config.toml
n_layer = 18
d_model = 576
n_head = 9
n_kv_head = 9
head_dim = 64
d_mlp = 2304
vocab_size = 8192
activation = "squared_relu"
norm = "rmsnorm"
norm_place = "pre"
norm_eps = 1e-06
positions = "rope"
rope_base = 15200.0
rope_fraction = 0.75
qk_norm = false
attn_scale = 0.125
bias = "none"
tie_embeddings = false
parallel_block = false
extras = ["local attention windows", "learned residual scales", "capped logits"]
init = "orth"
init_std_qkv = 0.035
init_std_o = 0.0
init_std_up = 0.035
init_std_down = 0.0
optimizer = "adamw"
lr = 0.00106
lr_mult_up = 0.873
beta1 = 0.95
beta2 = 0.98
lr_head = 0.00654
grad_clip = 2.0
warmup_steps = 261
schedule = "wsd"
decay_fraction = 0.737
decay_shape = "linear"
final_lr_fraction = 0.1
batch_tokens = 131072
seq_len = 2048
doc_mask = true
train_tokens = 906800000
steps = 6919
dataset = "wikipedia_en"
Each number is 200 + 30 x the weight over the matrix's rms, rounded and kept within 0 to 999. Layers, rows and columns count from 0.

# layer 12 attention query, 576x576, rms 0.0557, rows 225-241, columns 384-479
178,197,196,192,181,230,237,147,226,173,220,211,217,198,190,164,132,210,180,187,239,250,183,231,161,192,204,177,182,207,264,211,192,203,165,212,206,134,212,199,182,217,229,137,216,189,184,179,188,218,243,211,189,164,140,239,259,167,180,201,222,211,206,188,246,219,277,204,216,194,147,194,191,196,232,199,231,200,183,177,207,185,164,183,195,207,179,230,207,234,201,231,235,207,227,219
159,194,185,177,215,196,204,188,214,242,195,238,202,191,181,182,213,224,211,175,206,182,148,190,226,218,249,189,212,203,186,198,194,209,179,245,230,204,184,170,188,230,188,189,181,182,172,179,168,180,202,224,270,206,192,209,172,237,176,184,163,209,174,130,212,191,195,181,167,213,208,177,231,204,165,203,241,198,166,195,233,161,203,196,224,190,162,218,194,190,212,233,198,190,238,231
140,213,205,211,154,199,243,218,139,226,152,171,161,197,199,180,142,210,215,196,176,238,170,226,229,157,172,223,204,177,171,224,167,167,188,146,200,227,199,152,229,210,174,175,196,192,218,197,175,202,204,162,221,212,176,201,177,188,173,186,174,245,208,182,240,204,180,202,262,227,159,221,173,164,213,233,196,202,162,186,171,215,172,230,221,236,136,168,258,223,221,163,162,215,189,175
220,180,152,171,206,189,165,221,200,180,222,189,170,212,210,195,192,156,226,181,226,209,264,221,159,195,176,164,174,170,187,201,168,271,204,214,165,212,221,227,188,171,237,235,227,203,249,200,228,169,194,223,196,193,258,193,211,191,178,163,237,225,157,239,193,212,192,221,157,193,247,182,249,237,215,174,173,196,242,208,224,222,231,147,168,144,211,173,201,178,195,202,190,183,214,183
172,180,226,271,149,236,220,210,152,225,197,220,158,214,232,259,201,268,190,181,225,219,108,186,284,232,175,225,233,228,214,249,252,178,237,153,215,220,202,191,209,204,159,118,198,155,187,222,138,221,193,153,195,190,203,158,232,197,219,227,179,185,212,200,212,173,200,211,284,233,156,226,185,230,172,208,212,220,228,247,155,236,162,218,147,213,236,240,252,193,223,133,219,189,186,193
239,210,148,158,206,188,139,195,222,182,181,199,200,230,199,159,208,170,181,163,221,183,275,198,147,166,195,168,179,189,180,151,187,230,188,254,181,159,187,217,214,179,209,271,196,222,220,211,242,222,176,212,140,187,252,229,208,237,211,243,242,197,189,237,170,204,214,198,196,145,222,202,238,235,208,199,189,246,246,229,184,180,196,163,200,155,261,208,158,160,171,226,221,209,199,170
189,240,193,208,193,232,191,248,191,286,117,224,184,201,218,263,196,231,207,189,230,209,226,203,258,161,189,233,217,251,175,233,255,128,221,214,228,192,208,158,227,223,179,170,250,186,151,186,188,259,153,151,164,118,154,220,210,186,183,221,185,211,172,215,188,136,180,207,223,223,211,234,199,192,214,173,187,215,145,228,152,151,160,265,191,286,220,206,224,200,233,249,229,199,175,238
210,166,142,219,226,150,226,167,239,201,130,229,210,178,235,274,207,207,157,161,200,179,187,121,212,229,184,224,174,213,194,192,215,172,209,200,194,206,206,165,227,228,199,232,181,233,198,226,177,216,183,194,173,181,175,184,159,246,225,232,199,232,180,225,201,188,217,178,210,209,185,219,195,237,192,190,197,215,232,250,170,188,138,232,215,209,239,247,241,182,220,227,212,226,252,174
215,154,183,196,244,225,212,163,216,170,157,152,174,192,169,226,184,209,213,205,215,188,194,222,224,197,160,166,158,210,177,253,219,204,153,197,163,181,201,208,207,257,172,257,193,199,177,211,160,144,231,205,208,154,199,234,235,204,189,146,209,236,186,204,179,243,205,231,225,251,190,204,183,204,203,219,225,153,198,153,204,192,220,212,192,239,194,241,245,159,189,206,184,207,218,177
210,213,263,178,225,244,204,217,187,174,286,169,153,164,195,163,225,213,222,198,225,217,233,202,214,204,191,227,204,180,220,184,153,225,198,202,210,207,181,218,200,229,168,177,209,185,163,191,216,178,209,181,225,230,211,203,245,187,201,162,216,207,219,196,183,209,189,216,130,249,187,159,152,193,195,267,259,160,206,194,270,221,239,168,213,235,149,207,217,246,238,196,164,172,156,270
188,236,169,196,188,153,153,193,231,221,185,203,183,247,207,235,221,245,216,178,181,228,227,191,197,215,183,215,215,233,140,188,213,152,250,228,203,191,194,209,251,175,169,186,211,191,226,187,208,249,115,195,133,228,159,192,197,203,219,266,273,216,206,216,215,223,224,205,281,194,232,231,200,260,221,154,146,164,265,205,154,200,205,151,193,206,270,224,192,182,181,178,176,186,218,147
222,177,199,218,200,283,156,181,165,244,201,230,210,271,211,233,193,155,184,148,222,148,162,197,256,157,217,193,159,183,156,251,223,206,206,208,195,168,196,181,201,192,187,155,155,206,246,220,173,225,138,186,168,180,203,157,227,215,166,234,194,203,174,208,205,184,227,202,249,224,232,209,214,214,229,171,186,168,202,202,192,177,164,168,190,247,239,190,210,180,185,188,235,191,177,229
256,130,207,219,236,161,144,172,208,194,183,214,178,210,235,261,183,243,196,190,163,210,176,160,227,186,199,165,246,164,181,231,219,175,191,153,191,186,180,196,245,197,202,173,203,229,242,217,206,183,201,205,158,188,198,200,153,197,241,240,172,241,208,192,217,194,192,197,229,205,118,208,253,205,209,168,204,198,275,243,176,195,184,238,256,258,216,235,213,207,225,222,217,205,205,194
256,195,262,184,222,227,196,184,205,181,222,157,182,135,204,120,184,218,259,222,171,182,198,232,194,192,218,186,216,121,231,179,180,218,171,233,183,166,185,235,197,200,245,205,191,219,183,211,191,107,270,219,217,220,198,233,249,134,197,138,185,241,216,168,240,251,175,203,176,165,134,162,185,132,195,258,251,186,177,157,213,251,268,179,221,213,110,191,212,214,205,185,161,201,187,221
188,196,217,224,278,215,213,202,215,165,187,198,162,185,171,203,168,129,227,200,155,208,203,197,224,209,209,155,232,202,180,194,184,202,167,178,187,277,203,223,197,139,240,177,183,210,199,225,220,199,228,217,209,245,213,193,169,190,165,134,213,172,255,192,212,153,151,204,173,199,180,173,217,195,159,242,240,174,142,145,261,212,265,235,196,155,178,164,206,229,248,192,153,213,206,226
248,258,198,172,206,197,172,205,227,230,212,301,206,245,206,183,181,207,182,190,199,202,211,195,180,185,171,198,205,201,196,185,172,183,188,219,178,204,182,200,226,154,204,216,179,259,180,195,189,270,206,213,194,198,194,164,161,220,207,205,160,205,274,230,209,194,176,180,186,168,252,204,219,218,216,211,253,234,170,203,185,168,231,263,246,265,198,187,162,191,152,201,179,247,154,203
172,193,206,248,174,230,170,189,165,181,208,193,241,215,166,153,153,203,221,269,176,176,197,210,166,249,185,211,241,153,227,203,227,173,223,235,218,220,229,217,244,173,221,217,198,185,142,142,253,173,183,227,228,260,245,254,202,146,206,175,176,241,261,214,233,258,182,207,128,170,234,167,179,209,171,231,162,146,176,185,206,216,209,180,171,203,173,214,159,215,189,161,178,192,233,159
# layer 12 attention key, 576x576, rms 0.0547, rows 225-241, columns 384-479
233,188,235,228,208,238,220,182,222,185,238,226,229,225,185,253,221,146,193,223,201,183,222,224,184,225,194,215,204,188,226,171,240,185,224,157,187,158,179,191,188,218,191,232,213,208,223,172,162,172,172,149,228,219,230,215,179,206,193,186,218,211,186,157,182,183,174,201,202,206,206,234,200,215,181,192,203,237,226,186,198,206,185,222,188,179,194,234,206,204,181,173,179,181,220,192
195,172,243,196,202,218,200,195,222,232,186,200,240,216,239,181,148,180,197,232,270,215,209,227,173,190,150,222,203,280,220,196,230,199,190,208,202,158,208,220,229,221,186,181,221,200,212,167,133,211,204,209,191,217,191,160,237,220,245,177,201,208,168,207,191,156,215,160,201,231,182,220,189,181,165,193,196,173,196,200,147,173,180,163,193,220,192,221,190,176,167,194,203,211,184,215
136,181,220,203,151,143,213,240,224,163,191,166,183,180,184,197,194,219,232,173,203,207,225,224,165,208,206,129,172,169,217,291,165,196,233,198,179,241,162,179,195,152,208,159,181,144,219,224,218,197,201,192,193,201,237,183,189,274,160,245,211,215,237,271,234,238,211,233,260,222,240,218,193,213,136,169,168,240,202,193,213,228,159,203,184,207,232,217,246,199,222,216,249,206,194,232
240,204,210,234,196,210,205,227,189,260,212,198,243,188,165,175,224,189,198,229,206,212,186,191,191,156,200,241,203,219,249,150,211,217,157,192,209,170,222,216,198,235,237,207,198,219,189,232,167,196,208,220,176,186,179,201,206,168,246,171,185,181,228,170,179,223,172,196,200,205,198,191,206,154,230,224,232,220,162,232,159,183,241,222,188,238,185,188,195,179,187,192,177,181,196,240
198,219,210,233,182,194,247,162,261,188,231,189,242,201,142,188,164,224,235,238,185,231,213,185,184,209,227,148,154,191,197,227,223,182,212,218,172,207,183,196,179,203,211,158,186,158,219,223,231,235,160,208,207,234,167,234,235,249,183,162,164,202,231,196,179,233,224,182,259,232,277,169,208,197,251,234,199,211,164,129,243,230,217,236,165,219,227,216,226,244,192,257,194,188,229,172
235,216,221,234,180,217,174,186,188,255,267,219,246,234,213,163,202,201,214,216,231,220,270,220,253,179,263,283,235,188,205,139,212,218,164,181,242,137,219,241,209,235,223,217,210,222,211,158,145,123,247,230,224,209,168,204,221,160,221,155,209,202,214,138,140,199,171,170,158,188,167,217,207,184,230,214,244,207,176,180,182,172,231,173,225,188,174,193,193,185,194,192,188,162,185,181
215,231,187,142,220,186,229,164,261,253,218,204,269,189,226,191,175,197,129,161,201,175,209,238,146,172,149,184,252,300,202,231,189,220,179,210,177,223,183,163,182,230,254,182,188,155,139,129,189,147,235,208,188,205,215,171,177,218,172,176,193,233,174,167,251,169,167,264,188,219,243,216,182,176,203,142,220,256,222,193,238,166,224,212,222,179,221,158,177,118,211,200,151,240,217,282
152,176,209,204,224,143,179,159,252,194,238,169,260,133,207,157,181,173,128,219,166,218,252,195,151,195,249,187,288,191,184,167,160,206,222,226,175,174,213,224,211,169,284,234,207,232,140,202,186,189,234,186,191,253,203,224,174,216,231,149,201,205,118,116,229,163,191,160,144,171,206,216,200,187,166,133,197,248,205,196,202,175,200,180,174,200,256,224,160,207,231,208,204,275,190,217
158,206,237,177,161,179,214,201,237,137,237,219,201,207,195,203,237,167,186,195,203,175,196,231,186,154,177,178,188,206,192,203,133,167,262,193,210,230,204,220,178,177,224,193,202,193,195,203,236,183,135,173,166,221,215,185,182,152,197,217,196,238,202,197,247,214,174,196,207,175,215,229,255,199,195,233,143,211,196,174,224,171,165,176,153,192,273,227,160,217,168,196,190,237,229,197
171,224,252,163,203,229,170,213,202,185,204,214,194,209,247,203,230,180,235,189,195,149,212,209,233,142,227,219,203,212,218,180,165,198,166,187,233,209,209,225,163,188,189,176,194,195,207,187,239,195,176,210,174,231,229,129,209,141,209,216,157,191,197,153,174,150,182,163,161,193,174,190,209,228,180,185,193,194,196,203,253,170,226,181,197,146,213,165,166,172,176,160,178,227,168,194
227,240,245,169,215,215,203,141,151,170,219,170,233,172,230,188,273,222,203,151,200,200,220,186,173,264,203,228,201,179,213,238,203,171,206,208,184,168,241,243,235,180,227,202,222,213,162,236,188,204,240,183,158,224,214,198,221,235,225,127,161,143,182,261,215,185,152,234,160,135,182,187,184,151,155,217,182,233,171,164,197,189,235,183,191,198,181,192,172,216,162,185,203,209,191,193
187,233,238,159,172,242,199,154,198,141,203,200,133,204,191,210,204,175,197,187,191,201,244,206,161,221,243,196,231,140,135,213,199,164,195,181,162,222,232,217,211,172,208,192,152,181,273,194,120,135,163,205,248,141,196,218,279,152,168,175,222,190,198,222,199,214,233,248,190,185,222,141,218,175,183,271,275,210,184,232,164,139,182,180,169,199,219,247,231,167,214,125,191,157,246,217
198,180,218,228,232,186,214,180,226,211,231,177,208,206,192,196,184,234,168,206,215,244,140,191,185,227,216,173,212,199,183,195,218,159,209,208,149,233,187,228,245,211,193,224,204,204,218,197,190,265,210,217,198,207,231,209,168,241,231,184,224,218,205,187,159,211,195,159,208,210,205,192,184,191,194,165,191,236,222,146,176,241,178,217,246,212,173,205,229,206,233,216,231,199,197,195
217,159,228,263,217,208,200,212,192,202,197,274,125,256,164,252,211,291,290,246,229,228,156,215,299,209,156,187,179,196,212,179,191,218,255,155,186,208,197,143,242,216,156,190,183,171,208,246,225,211,202,213,213,148,168,240,225,184,157,191,241,219,195,204,125,212,228,160,218,200,231,194,220,263,260,244,175,143,261,163,220,275,240,189,227,228,163,181,217,218,229,241,209,175,212,210
213,158,213,202,219,153,202,181,208,223,163,191,158,143,205,194,167,193,227,254,154,167,202,211,243,195,182,126,185,234,216,222,202,251,167,193,199,201,208,233,174,242,178,215,191,200,206,224,171,171,230,218,164,243,210,208,234,179,155,221,230,202,174,195,212,206,195,202,212,197,201,199,245,209,236,193,199,216,175,184,260,219,228,233,194,230,192,166,182,216,232,211,174,223,223,191
236,174,188,250,224,208,185,212,193,244,194,230,189,155,179,158,183,209,152,225,208,256,243,228,210,226,208,166,220,174,181,228,224,186,204,164,206,185,149,210,246,227,187,174,196,165,226,232,191,254,215,229,227,146,168,264,203,244,238,208,214,178,198,245,159,214,264,247,210,228,208,183,136,237,167,249,254,190,153,231,160,158,208,243,277,223,175,197,227,171,164,185,201,186,197,190
170,210,172,213,202,222,233,246,167,172,193,193,242,271,181,252,225,157,264,239,205,169,199,218,223,232,169,232,170,254,165,213,158,218,205,258,243,177,164,233,203,221,187,208,147,167,168,225,199,166,174,180,166,280,233,191,201,244,175,253,177,222,186,191,186,211,163,246,169,244,223,170,241,215,228,202,151,155,164,257,213,165,217,208,141,200,194,186,188,205,209,224,186,210,253,131